From a checkpoint of a small transformer trained on Wikipedia.
Size: 10 layers, width 128, 4 heads of 32 (1 for keys and values), MLP 512 GELU, vocabulary 8192, 2.78M parameters.
Architecture: LayerNorm before each block, tied embeddings, attention and MLP in parallel.
Training: 134M tokens, 4078 steps.
Each number is 200 + 40 x the weight over its row's rms, rounded and kept within 0 to 999. Layers, rows and columns count from 0. The size before them is the row's rms in percent of the matrix's.

# layer 6 MLP up, 512x128, rms 0.227, rows 462-511, columns 0-127
083,168,250,172,189,188,166,237,189,185,248,192,162,232,131,144,179,221,197,278,209,313,199,185,172,145,254,248,277,223,213,122,268,193,197,208,228,140,178,198,208,175,206,209,173,232,192,199,223,227,200,120,184,174,146,248,142,238,251,190,210,186,201,176,222,156,156,226,176,226,149,247,151,194,167,189,180,237,162,199,122,189,194,207,238,260,217,252,250,147,195,286,151,151,253,196,246,252,227,247,215,279,261,176,229,272,198,194,148,211,170,184,143,217,157,177,150,191,211,161,164,160,195,128,136,259,211,166,196
112,226,141,172,281,199,197,184,326,186,187,148,162,189,217,228,188,194,260,259,221,181,245,206,255,246,141,210,220,205,231,169,154,231,203,219,242,271,237,203,199,182,170,167,209,127,178,148,196,153,267,206,228,155,114,158,170,210,257,229,187,246,182,199,180,238,231,152,200,195,184,128,268,196,128,197,197,159,256,160,172,234,243,234,179,211,220,224,194,271,171,227,114,244,220,227,165,271,225,216,157,203,268,185,209,226,142,220,214,116,162,184,282,152,183,203,168,173,163,179,212,147,131,248,185,200,201,216,199
101,159,207,156,181,232,277,210,283,151,192,179,208,122,214,199,192,126,174,189,216,135,211,154,196,208,198,221,191,197,268,241,220,211,257,166,239,156,180,222,230,216,166,230,246,227,210,246,239,210,157,214,199,202,227,206,218,209,274,230,268,123,213,135,85,237,176,209,221,208,129,192,230,166,188,148,185,185,190,208,220,167,57,178,262,199,212,199,196,148,111,181,280,155,238,147,176,210,214,199,229,166,178,221,231,282,191,213,203,251,231,187,202,136,160,188,175,200,162,233,232,217,219,278,162,198,212,147,169
099,280,200,223,231,228,193,222,177,171,195,290,221,173,238,196,225,178,171,267,258,188,180,176,279,194,213,151,191,209,190,202,205,164,214,131,190,218,209,222,168,144,213,217,255,223,240,180,205,208,131,188,163,156,189,243,178,195,212,237,285,188,233,183,181,178,224,183,229,108,234,245,180,175,212,244,236,94,153,193,143,205,152,139,227,241,165,98,139,270,227,177,226,91,181,263,174,133,208,226,131,206,278,226,218,224,152,209,193,194,194,233,178,176,158,268,178,236,224,227,175,288,191,171,174,221,195,199,202
114,154,213,213,154,228,283,205,225,253,160,140,170,186,234,204,230,241,229,207,183,212,198,272,200,206,232,103,161,213,209,169,195,185,252,126,233,209,203,236,196,270,206,197,167,193,204,194,235,151,144,229,145,218,210,156,171,153,237,225,239,279,262,194,261,191,202,109,345,157,225,258,220,125,195,200,174,216,111,199,250,176,290,213,141,164,194,164,208,194,169,158,288,185,205,163,218,189,208,217,240,194,143,182,156,210,189,178,143,216,218,219,252,158,194,206,171,235,228,172,248,173,147,188,176,188,210,202,235
123,189,207,217,202,249,240,221,149,170,220,209,218,158,233,159,249,206,317,142,246,199,253,223,201,302,175,100,228,158,244,201,177,115,210,183,202,225,235,144,251,185,189,126,198,199,189,144,204,198,223,215,199,195,159,194,175,184,198,130,156,176,207,203,226,240,235,236,240,204,179,144,135,201,167,230,115,243,169,167,238,123,243,242,232,144,170,244,176,220,140,247,122,138,159,161,214,234,166,190,226,200,187,217,254,278,247,145,221,171,210,204,195,223,233,200,198,267,279,200,242,173,181,194,213,206,259,204,238
108,205,210,213,139,166,231,146,278,190,273,228,90,169,142,249,211,229,121,236,226,231,224,214,221,257,211,115,198,145,181,137,214,204,212,218,256,180,241,210,227,231,285,173,174,209,226,134,141,207,154,254,249,194,269,185,186,157,185,182,197,225,201,188,192,230,143,182,241,250,258,151,154,144,217,235,205,232,146,224,240,232,231,157,153,241,196,236,149,158,187,180,232,211,212,222,197,249,162,193,227,211,203,192,175,197,263,144,249,232,205,178,205,193,207,268,189,185,132,253,139,258,159,216,92,177,184,214,222
085,134,260,151,302,204,252,171,169,165,305,166,220,275,180,202,144,198,194,258,199,190,199,184,219,202,162,156,263,177,238,230,231,189,181,278,231,221,127,171,265,233,178,195,195,220,183,230,229,209,202,130,224,166,167,201,218,178,261,200,191,141,165,222,171,211,93,192,196,204,163,157,212,220,244,190,184,230,139,229,229,199,216,196,187,245,204,244,281,137,181,251,138,218,204,177,184,151,212,174,169,233,244,197,224,170,217,254,240,157,224,137,90,194,208,110,141,158,208,203,166,223,208,186,234,213,138,219,223
110,267,216,237,216,199,179,179,207,272,219,182,199,274,255,129,203,139,225,230,201,177,256,208,210,220,187,214,202,226,160,105,203,189,225,161,203,159,120,174,169,159,221,170,214,181,195,219,122,152,140,210,167,261,229,232,259,240,157,210,178,149,222,141,178,109,211,189,213,154,227,144,164,222,231,221,129,208,171,158,159,220,256,139,221,237,156,158,211,185,173,222,179,179,294,171,233,279,284,257,229,200,182,206,250,191,267,209,190,141,282,200,151,160,247,199,212,214,161,213,170,139,206,213,152,206,167,249,189
102,260,144,171,168,156,223,215,142,238,280,134,154,203,252,241,187,177,203,224,256,248,252,159,142,163,204,226,306,324,199,148,174,214,204,186,176,180,207,250,227,161,197,136,212,326,233,223,204,195,198,175,203,214,252,239,149,235,255,147,137,187,277,224,166,222,197,183,150,200,254,177,152,196,177,194,190,199,182,89,171,196,215,210,254,176,233,246,162,175,210,140,159,222,194,213,169,151,297,185,124,206,204,212,184,206,150,205,189,196,256,224,229,194,176,200,200,219,185,207,192,192,201,216,192,174,226,155,223
103,212,200,160,247,176,218,156,195,278,231,221,137,282,242,223,167,176,232,206,172,161,219,176,162,176,230,190,217,148,134,79,225,203,120,146,187,214,157,182,223,161,247,222,194,262,240,187,243,223,247,114,200,169,246,223,164,183,220,168,187,217,191,216,158,207,174,220,97,161,204,182,279,211,181,177,221,211,202,176,231,181,199,184,186,237,237,177,267,213,210,269,171,208,155,245,211,245,238,243,168,172,232,230,224,213,170,147,203,236,201,143,200,241,143,123,225,126,149,273,189,197,147,171,216,248,305,219,186
107,166,157,212,194,244,208,220,154,222,204,187,178,228,191,223,206,222,198,246,235,215,193,174,145,181,65,202,219,113,273,261,177,201,228,227,237,184,148,198,197,166,201,188,220,144,83,189,233,169,172,202,193,202,249,196,157,180,244,197,179,159,237,119,224,243,216,216,214,180,251,205,139,214,211,177,217,160,189,249,213,263,214,184,170,157,274,161,216,242,189,185,179,178,272,211,194,225,175,158,192,265,188,258,255,189,210,159,120,180,143,150,189,152,251,135,216,232,255,184,191,182,246,228,192,222,219,343,242
103,179,253,187,142,153,122,193,232,189,194,158,209,242,246,172,226,215,223,136,186,211,214,230,191,257,238,214,211,212,254,157,174,187,224,73,195,256,156,159,255,183,139,184,232,215,262,220,183,154,234,199,142,179,284,171,132,105,163,255,224,163,201,141,252,252,191,238,242,160,185,236,174,199,194,166,221,202,151,211,245,215,171,179,137,202,270,213,218,253,208,178,198,159,242,139,210,229,173,195,214,184,174,160,228,215,148,253,246,172,193,135,225,123,184,145,227,129,243,167,188,255,256,218,236,222,237,206,251
098,162,272,132,252,204,137,219,128,186,197,130,193,180,119,200,212,210,184,237,196,201,174,150,194,184,231,208,159,202,129,235,149,180,204,235,267,165,250,222,188,278,224,225,239,153,190,261,168,156,157,184,221,188,160,163,197,274,166,250,122,236,154,199,214,245,270,212,123,262,218,165,234,183,190,210,213,182,178,194,199,203,222,127,193,250,222,212,177,168,223,195,253,196,136,212,227,114,213,197,150,204,267,224,151,129,213,218,207,254,151,272,137,216,165,161,235,232,156,220,261,144,163,254,244,207,211,164,209
115,211,220,282,206,142,206,253,221,199,230,170,185,199,198,167,232,141,193,167,103,175,183,165,217,252,152,165,147,196,185,164,181,184,248,255,205,220,219,184,188,86,184,284,208,179,229,222,225,204,203,249,278,226,166,182,153,182,192,195,221,200,111,208,183,128,199,231,234,282,190,249,233,239,206,180,183,150,182,215,170,215,91,243,273,278,230,243,201,203,181,137,215,183,189,246,144,241,175,224,186,250,212,213,134,151,133,196,230,238,194,177,157,229,205,294,205,191,252,136,196,238,190,160,223,164,225,225,235
113,218,245,177,149,123,289,179,161,249,138,183,222,214,228,200,163,199,150,189,275,197,192,104,272,137,183,199,269,233,196,154,224,209,171,245,219,124,160,123,199,215,198,176,169,193,233,268,190,204,219,241,217,205,270,268,228,180,229,128,141,203,215,254,236,191,250,214,197,180,276,170,93,270,250,198,244,186,188,207,168,216,205,229,246,231,245,190,194,186,257,192,197,167,240,194,167,177,222,227,226,211,161,246,207,244,262,198,205,200,125,135,241,144,184,180,171,232,158,203,216,206,215,179,200,240,257,177,134
101,232,128,162,201,196,254,217,180,153,204,149,203,164,188,218,164,117,249,198,211,245,235,226,206,223,232,184,208,137,264,176,160,222,220,229,179,222,269,160,145,281,212,181,187,182,143,187,170,241,221,116,238,201,229,179,182,212,237,164,184,186,232,112,197,166,223,179,181,164,200,146,264,150,288,236,190,196,204,223,258,193,253,242,179,279,209,241,185,212,169,221,216,193,227,253,214,198,188,279,168,306,127,140,184,181,189,215,166,135,219,184,192,163,215,184,114,214,202,200,189,111,249,183,138,185,283,174,216
086,137,239,110,275,247,223,238,177,197,226,160,234,243,219,158,244,192,248,114,147,109,231,199,187,159,193,223,200,182,282,163,180,97,218,174,230,292,107,217,218,256,203,189,186,235,169,159,209,202,140,176,174,138,186,210,207,164,158,166,222,182,188,176,158,169,221,181,164,171,197,204,193,189,204,232,204,233,213,179,157,179,145,188,186,205,181,98,230,191,196,185,217,248,156,258,204,213,146,228,285,181,166,269,212,251,210,195,245,253,227,215,212,206,151,241,271,274,217,155,205,205,222,206,188,162,238,240,261
077,188,181,175,170,197,144,114,159,215,184,205,203,246,119,156,170,241,217,204,167,192,188,145,218,242,159,245,221,142,169,185,214,193,149,273,190,242,283,131,202,211,228,184,247,219,174,146,182,183,197,191,185,156,228,189,166,247,143,133,166,189,234,236,236,169,150,188,209,149,162,226,188,186,203,226,160,158,180,223,267,202,289,256,207,240,226,242,179,196,249,232,275,284,312,177,243,207,247,243,204,150,234,226,185,196,259,213,109,210,172,260,246,116,174,216,256,209,254,182,216,160,179,170,186,233,184,228,198
092,202,257,189,214,280,163,214,166,138,179,250,202,226,228,202,208,155,212,239,258,247,266,208,255,223,208,263,156,234,196,184,221,134,277,158,218,155,223,239,175,111,181,194,168,238,247,217,293,192,172,120,172,263,193,249,193,171,192,223,194,154,193,191,221,221,197,227,139,210,241,168,217,236,255,210,202,141,213,197,212,163,243,249,255,204,265,167,201,138,159,243,234,202,142,190,155,217,196,227,165,168,145,212,206,72,212,235,226,181,212,170,141,263,186,289,207,160,207,192,172,216,161,138,131,189,236,182,193
111,205,181,217,237,189,313,202,186,191,137,128,163,199,192,199,182,212,219,242,266,246,190,216,206,216,283,125,195,236,255,197,183,279,223,233,141,220,270,206,190,168,168,180,191,199,192,109,214,208,190,216,304,212,210,179,166,245,158,208,199,236,239,159,214,165,248,228,217,208,242,252,172,223,313,186,238,282,273,250,201,208,165,164,182,214,248,120,152,204,167,176,186,272,146,199,189,159,175,156,175,257,200,242,253,254,206,280,183,183,193,174,182,169,200,216,182,259,229,179,209,200,170,167,251,217,200,225,260
084,162,203,240,212,236,284,170,212,205,204,170,190,242,121,210,231,189,229,266,122,242,218,244,177,222,253,202,237,144,160,276,240,186,283,186,160,175,205,154,267,183,203,212,266,204,208,231,223,245,135,149,249,140,177,211,211,159,183,180,226,117,85,225,144,214,174,239,191,234,173,217,173,188,151,234,240,210,211,245,231,241,225,213,263,188,247,242,192,182,203,116,166,295,256,182,219,195,224,206,215,181,253,187,117,213,203,230,265,219,194,224,143,201,189,233,175,147,225,237,190,144,154,222,152,246,206,213,181
092,189,186,227,219,244,109,151,268,222,139,244,220,228,140,249,227,213,190,161,250,207,234,154,216,210,193,195,185,207,121,153,201,204,250,156,198,153,156,228,162,169,241,186,239,226,227,289,248,219,175,157,268,221,127,254,295,208,172,206,180,157,213,170,152,214,142,195,118,142,206,184,197,234,252,166,164,207,196,258,192,194,227,222,174,217,200,182,206,139,229,204,194,256,237,194,157,215,191,232,246,232,117,267,224,205,222,213,206,212,213,295,198,183,202,202,163,172,256,122,153,139,167,240,170,299,234,220,191
102,142,183,242,213,209,249,195,221,274,172,143,197,256,221,201,190,172,206,165,251,227,198,186,229,224,213,181,189,189,189,244,139,177,249,93,219,251,135,159,182,139,199,184,188,283,177,191,234,148,163,196,144,259,180,198,118,172,197,187,191,163,180,146,160,248,324,292,204,249,137,238,218,183,186,273,218,219,230,159,234,171,195,203,194,223,199,196,227,208,166,190,162,186,206,160,205,178,154,271,203,250,184,282,217,241,172,210,189,139,222,172,214,211,160,201,143,212,157,260,164,252,186,142,288,130,201,222,196
084,176,242,202,172,209,196,97,260,229,218,305,210,282,239,179,212,131,229,185,209,184,219,180,226,222,192,181,231,187,274,192,201,208,156,111,162,227,163,229,245,220,190,177,178,209,202,234,232,226,201,173,242,235,148,213,174,181,198,199,266,155,164,236,173,254,176,203,226,255,242,242,150,210,245,234,231,213,141,162,245,200,196,184,212,206,224,263,209,249,160,121,215,170,207,126,207,164,208,158,186,144,214,226,138,209,208,231,233,134,237,158,120,199,154,264,181,190,266,234,251,141,194,98,273,244,183,209,148
107,171,143,212,180,213,278,212,181,181,216,245,231,234,212,152,250,212,237,190,222,246,258,175,168,262,199,228,182,199,145,160,165,192,214,210,200,101,203,223,177,163,144,117,158,216,185,142,156,188,186,135,293,212,225,172,177,210,131,246,252,134,215,200,248,252,155,236,198,249,190,184,244,182,152,224,217,186,175,257,302,205,207,175,134,169,211,194,217,272,206,216,226,159,226,192,198,185,203,126,178,208,197,208,168,278,211,187,113,155,194,181,209,238,221,242,250,164,60,184,159,237,172,242,197,207,175,217,219
110,230,140,202,190,264,180,174,167,274,181,197,183,288,235,173,257,245,101,207,243,169,240,121,286,220,239,225,276,248,205,276,218,203,112,187,223,213,151,164,198,221,192,145,216,176,265,132,211,223,249,138,220,140,182,236,228,221,236,187,187,218,242,110,155,249,248,200,226,220,182,138,275,183,182,210,239,172,226,163,218,185,227,143,233,215,208,232,206,194,249,269,184,196,205,227,236,157,174,203,242,210,205,166,205,194,230,216,220,200,180,134,203,170,184,171,181,276,186,182,187,130,182,219,251,247,119,210,177
102,259,150,127,201,208,248,197,209,144,182,261,189,218,177,112,209,206,193,187,265,180,190,210,197,145,204,218,178,231,203,255,164,201,237,191,234,194,242,186,210,243,193,244,199,192,246,109,138,191,213,168,215,233,85,255,100,187,125,210,255,207,211,172,228,187,217,194,223,132,274,235,177,158,169,239,236,163,179,194,219,214,182,189,262,224,249,224,151,206,202,166,227,175,226,137,277,222,275,273,146,249,146,168,308,225,228,187,224,236,147,255,190,185,181,245,231,233,222,177,197,180,244,189,159,173,226,242,209
117,168,126,230,196,242,131,122,180,209,163,190,208,207,253,185,257,237,110,242,182,174,229,207,188,185,170,165,199,214,193,184,173,202,239,88,244,263,174,221,110,231,201,159,225,199,225,196,239,222,222,176,203,157,205,192,148,201,245,191,261,190,239,271,183,153,268,133,229,180,194,191,223,256,157,204,176,193,253,214,197,126,312,228,215,224,192,257,144,228,192,213,172,243,204,181,178,125,186,243,191,209,207,202,199,197,266,151,216,241,249,229,240,253,190,215,260,139,204,242,121,142,203,186,252,133,171,185,158
081,193,177,148,224,199,117,167,246,302,101,169,167,151,221,143,171,208,189,114,245,244,157,246,239,168,170,275,184,181,163,173,122,221,151,202,210,214,194,191,211,152,230,185,294,159,205,219,217,216,162,189,220,175,219,220,191,263,236,215,267,262,165,193,190,188,188,167,183,161,238,198,211,188,279,202,137,185,254,228,187,189,184,195,190,215,222,150,155,154,162,248,166,127,249,225,199,191,243,184,221,195,195,193,202,233,202,218,201,222,267,287,167,222,150,150,203,232,169,249,267,296,148,248,224,158,233,233,192
109,237,246,198,203,161,201,242,234,231,209,236,158,295,219,170,240,160,258,239,201,124,161,133,238,209,100,253,229,233,220,162,170,163,164,238,196,166,209,189,205,178,184,269,166,250,187,187,232,186,165,216,230,236,167,210,203,157,223,201,197,166,153,235,269,135,162,212,287,213,158,204,253,210,199,197,167,171,199,221,264,183,291,174,233,281,244,221,145,226,145,176,240,123,204,202,204,155,232,190,236,207,180,215,186,174,200,232,131,209,236,270,153,299,232,195,146,190,206,181,257,121,229,203,228,198,128,221,181
102,164,160,244,170,173,247,188,157,112,198,205,215,217,189,263,161,218,113,169,180,159,205,243,241,198,240,243,234,190,211,165,161,239,217,149,154,141,277,132,181,260,171,180,142,211,195,209,132,252,208,219,166,215,253,263,164,245,278,161,196,210,159,169,165,239,145,236,219,137,184,136,227,166,214,190,262,143,205,242,243,158,281,214,178,96,222,179,192,208,213,214,147,260,221,240,203,210,146,192,185,254,224,173,247,197,163,209,201,161,196,171,235,254,144,244,208,249,148,237,146,222,195,178,181,113,197,196,199
116,264,180,239,180,156,214,136,257,188,173,205,222,218,178,261,212,211,283,163,187,93,237,191,213,218,193,212,212,242,221,199,229,238,189,172,267,208,237,269,200,194,305,192,215,163,101,275,207,195,169,196,235,182,178,212,187,189,160,201,148,249,82,176,204,142,258,259,186,193,192,246,223,133,204,125,227,174,235,278,223,218,192,148,157,158,207,232,166,176,172,274,192,224,170,197,213,223,168,211,190,212,210,169,206,201,220,167,227,217,218,242,131,283,230,224,206,176,292,223,147,187,229,270,237,174,217,187,214
092,191,244,198,224,163,212,210,236,233,221,203,202,250,145,210,251,145,214,273,208,199,175,205,192,237,147,264,212,147,185,178,264,166,182,198,184,208,222,202,188,241,187,216,260,237,172,283,143,201,200,257,203,167,175,265,169,117,207,221,196,150,186,101,214,213,221,234,234,223,269,189,216,114,225,129,182,190,170,186,211,227,230,210,134,176,233,124,243,214,143,189,234,306,148,155,161,163,197,193,190,199,236,200,252,230,220,210,182,226,166,102,181,95,135,198,245,115,199,195,139,189,179,159,188,152,175,208,202
111,196,176,288,161,134,249,189,201,193,198,168,271,242,196,208,196,138,162,147,154,189,317,197,182,238,215,142,210,188,218,158,137,228,253,130,249,168,236,187,181,196,120,164,194,162,236,147,233,206,151,198,158,185,221,302,214,160,206,172,149,189,181,210,158,230,122,197,211,244,179,152,179,165,245,279,214,173,128,196,205,209,253,198,175,226,171,240,176,310,169,203,205,210,212,230,173,191,201,219,145,189,243,201,254,182,187,157,168,174,238,184,275,262,228,233,117,208,198,229,155,201,171,268,153,193,206,202,196
090,241,185,153,204,241,213,227,160,167,214,183,191,210,267,209,197,153,237,139,159,211,264,138,247,209,174,199,198,231,167,208,274,165,169,247,177,224,154,202,230,205,237,231,182,213,141,201,150,293,178,204,212,200,215,269,118,244,197,242,239,242,205,171,207,181,171,162,201,179,224,210,228,221,225,171,238,212,251,301,262,258,183,238,171,185,221,199,125,174,196,166,159,169,212,246,164,199,206,155,224,306,191,157,195,294,256,235,236,234,153,217,179,200,124,163,175,162,232,156,182,180,206,106,151,288,167,216,137
091,230,193,134,159,166,187,185,161,175,158,198,163,183,199,214,156,166,154,133,189,180,277,164,238,271,257,126,223,196,83,179,183,195,150,197,191,188,187,141,216,172,200,204,146,220,198,188,190,241,172,227,267,240,206,161,106,219,229,151,224,253,217,162,253,244,186,160,235,252,257,209,312,174,181,214,178,238,226,202,211,203,239,210,206,154,149,191,210,246,196,212,148,216,213,112,260,238,243,184,167,149,252,226,235,172,230,222,178,176,163,202,182,255,185,184,265,140,208,149,204,259,247,218,218,98,238,193,221
098,185,191,205,268,227,205,165,237,269,234,167,156,195,230,150,285,214,187,297,190,146,155,141,182,215,166,197,221,182,201,87,212,207,227,199,207,208,243,210,192,248,173,179,268,195,246,189,169,170,183,190,204,188,163,196,183,202,240,341,262,227,251,224,235,293,166,198,187,193,159,283,275,192,252,148,175,168,245,257,185,253,187,140,211,169,162,156,170,242,162,198,244,195,174,199,168,220,107,234,190,220,210,195,141,176,248,183,248,192,243,196,229,223,153,199,137,211,161,138,177,173,239,172,204,205,198,232,217
113,194,232,193,202,177,241,219,223,236,125,85,197,187,221,167,131,176,234,153,251,201,189,215,196,169,276,189,162,236,180,228,164,172,228,273,190,176,163,238,169,199,181,190,181,213,217,206,254,209,158,164,187,256,144,234,161,156,206,181,253,119,169,186,232,155,134,213,207,269,220,280,144,169,174,273,264,165,261,143,208,227,242,196,194,283,197,205,166,218,206,197,298,221,110,178,117,212,163,177,205,176,200,182,169,254,254,161,286,194,161,205,162,248,209,231,203,202,206,129,149,204,221,175,193,197,232,208,234
105,241,203,198,192,262,188,224,250,212,234,230,188,148,228,158,125,243,249,150,198,318,222,114,154,174,131,237,203,191,227,258,249,166,217,167,245,201,217,187,247,191,216,155,159,167,226,166,144,222,184,176,283,194,226,212,239,214,161,176,270,183,191,163,162,209,151,274,187,154,180,188,251,245,235,193,191,203,191,186,157,165,193,231,109,202,163,200,197,182,235,235,154,204,256,205,270,165,210,123,181,206,293,115,210,179,147,204,179,160,221,139,198,206,196,239,216,248,156,263,213,146,202,249,257,216,265,226,205
101,219,157,198,232,264,305,174,140,233,185,230,215,147,156,199,159,156,190,214,125,273,200,166,223,205,179,137,166,147,237,183,238,177,190,162,212,206,204,251,208,148,219,214,209,173,224,215,191,183,238,232,254,172,196,171,250,203,184,224,171,201,196,233,176,212,162,166,212,276,159,124,149,173,284,273,188,199,169,246,183,123,248,212,204,226,184,141,161,138,161,281,185,262,207,290,183,165,173,217,153,213,188,255,153,190,245,155,254,195,170,175,204,162,183,240,115,232,173,219,239,109,150,223,262,220,213,176,223
101,192,197,204,177,209,220,116,205,162,196,142,213,220,185,207,192,135,219,242,238,276,196,184,248,197,266,208,224,248,192,139,221,205,200,187,210,201,207,222,157,163,173,181,208,161,272,278,218,236,217,229,167,257,190,274,244,168,233,231,234,230,153,142,196,131,195,283,155,267,238,146,201,179,194,215,220,249,184,263,227,253,187,246,115,228,270,124,102,167,202,168,163,159,249,239,80,204,137,226,219,207,200,211,221,178,177,229,229,198,242,155,167,220,220,287,157,164,224,178,200,204,148,196,238,242,196,181,201
100,232,232,155,213,138,118,180,208,211,172,235,174,214,169,144,251,254,223,237,216,230,210,211,205,190,209,150,189,223,292,243,168,187,221,220,193,208,200,216,103,169,193,93,177,180,203,287,182,171,191,199,251,166,233,161,145,178,232,202,232,211,184,198,166,269,202,160,195,197,151,124,238,176,152,156,210,180,158,259,254,219,213,205,183,173,173,226,167,215,228,187,167,262,209,212,302,178,147,227,205,282,171,160,180,218,254,211,219,181,150,241,264,258,152,268,183,229,187,192,205,89,232,177,136,225,198,268,233
105,182,262,173,226,181,196,170,197,193,185,180,148,128,216,209,180,171,191,255,253,178,203,235,252,145,184,163,174,258,125,281,154,154,153,173,194,158,170,168,178,173,150,163,196,137,236,215,194,146,271,189,273,139,232,252,223,131,172,203,145,231,224,223,208,246,220,180,199,184,249,145,206,128,188,255,188,214,203,146,246,131,218,244,165,166,222,185,212,200,202,190,203,198,187,177,208,163,191,215,181,286,241,181,268,208,246,172,228,154,237,284,241,129,148,215,244,217,183,238,195,181,197,156,90,290,145,197,198
093,143,281,226,217,188,221,261,228,150,235,199,175,191,196,218,165,180,267,269,199,155,174,262,293,225,202,143,235,204,194,121,179,263,246,218,190,201,219,172,208,195,170,135,209,132,215,232,245,224,208,141,157,149,187,242,179,229,238,102,201,206,190,240,210,211,213,139,240,170,205,264,165,201,177,248,121,207,221,270,231,211,226,181,178,176,208,148,183,227,201,216,209,147,241,202,269,221,226,202,246,176,118,224,266,213,220,217,157,186,233,241,173,134,197,266,194,218,197,199,199,199,183,268,114,187,124,118,152
118,171,193,236,200,285,214,152,206,254,137,196,208,173,158,206,185,237,176,247,200,103,203,216,239,244,206,167,177,195,248,177,179,265,151,221,178,181,226,227,212,160,248,148,170,240,250,227,145,138,166,208,177,273,266,195,201,172,237,234,192,235,114,195,202,150,259,194,161,184,169,101,243,198,179,193,129,215,210,199,128,168,178,179,174,164,240,149,218,143,269,215,172,242,197,206,254,153,273,248,260,197,159,128,240,214,231,252,219,181,278,239,194,181,162,187,233,252,182,179,159,212,178,189,227,243,194,297,195
074,168,237,113,218,213,222,171,222,185,165,199,269,168,164,175,176,154,139,220,180,264,108,246,166,234,129,121,197,235,145,200,227,222,207,206,153,224,178,235,177,219,302,205,245,191,220,181,178,288,213,188,232,205,125,172,160,225,220,172,173,137,268,187,267,169,212,281,205,143,228,164,242,154,164,168,208,216,228,224,133,211,131,167,199,225,184,215,195,215,253,246,149,177,219,181,247,226,213,233,102,213,228,186,289,175,209,178,183,191,240,234,137,179,183,197,249,186,125,186,217,191,189,189,138,161,205,169,162
088,201,178,233,204,209,244,210,188,188,125,201,150,139,231,180,214,218,228,148,210,181,157,238,147,215,169,170,199,197,179,155,151,141,268,189,135,247,252,267,192,200,222,151,207,180,237,163,158,228,251,178,126,235,223,259,206,176,296,195,174,154,146,172,147,208,283,196,266,241,200,168,233,234,237,245,175,90,256,179,256,218,202,223,187,219,238,134,205,232,147,165,263,207,208,231,177,251,165,245,274,141,172,181,158,163,242,202,212,246,220,283,228,177,217,184,264,188,174,271,232,217,204,218,220,204,155,235,244
095,181,165,215,204,170,243,241,226,189,173,169,238,123,219,220,292,188,179,147,102,222,200,221,213,241,166,208,139,270,246,173,210,168,210,169,110,199,227,201,221,276,142,227,261,180,232,256,179,247,137,228,240,210,247,162,120,281,220,209,258,217,249,129,207,182,181,265,181,157,178,167,211,150,228,189,145,234,76,196,167,182,152,191,189,189,185,159,239,146,160,161,171,221,213,222,208,182,210,203,258,223,238,205,229,165,201,229,205,158,127,247,148,187,215,137,211,230,206,199,226,152,193,255,157,218,229,228,177
129,201,281,232,260,143,195,279,148,194,178,181,189,245,182,188,151,132,212,188,191,186,173,201,241,209,182,200,151,225,242,212,242,219,175,188,223,178,179,183,197,207,198,176,254,274,200,225,194,219,199,212,173,244,241,166,155,79,229,150,188,224,134,159,185,183,214,229,272,205,227,210,183,213,271,170,270,160,179,110,178,183,244,230,202,324,148,158,178,174,179,140,256,175,112,175,180,201,204,179,100,234,245,178,185,289,190,183,228,206,183,205,199,219,218,159,197,161,226,175,197,190,173,203,297,142,230,239,214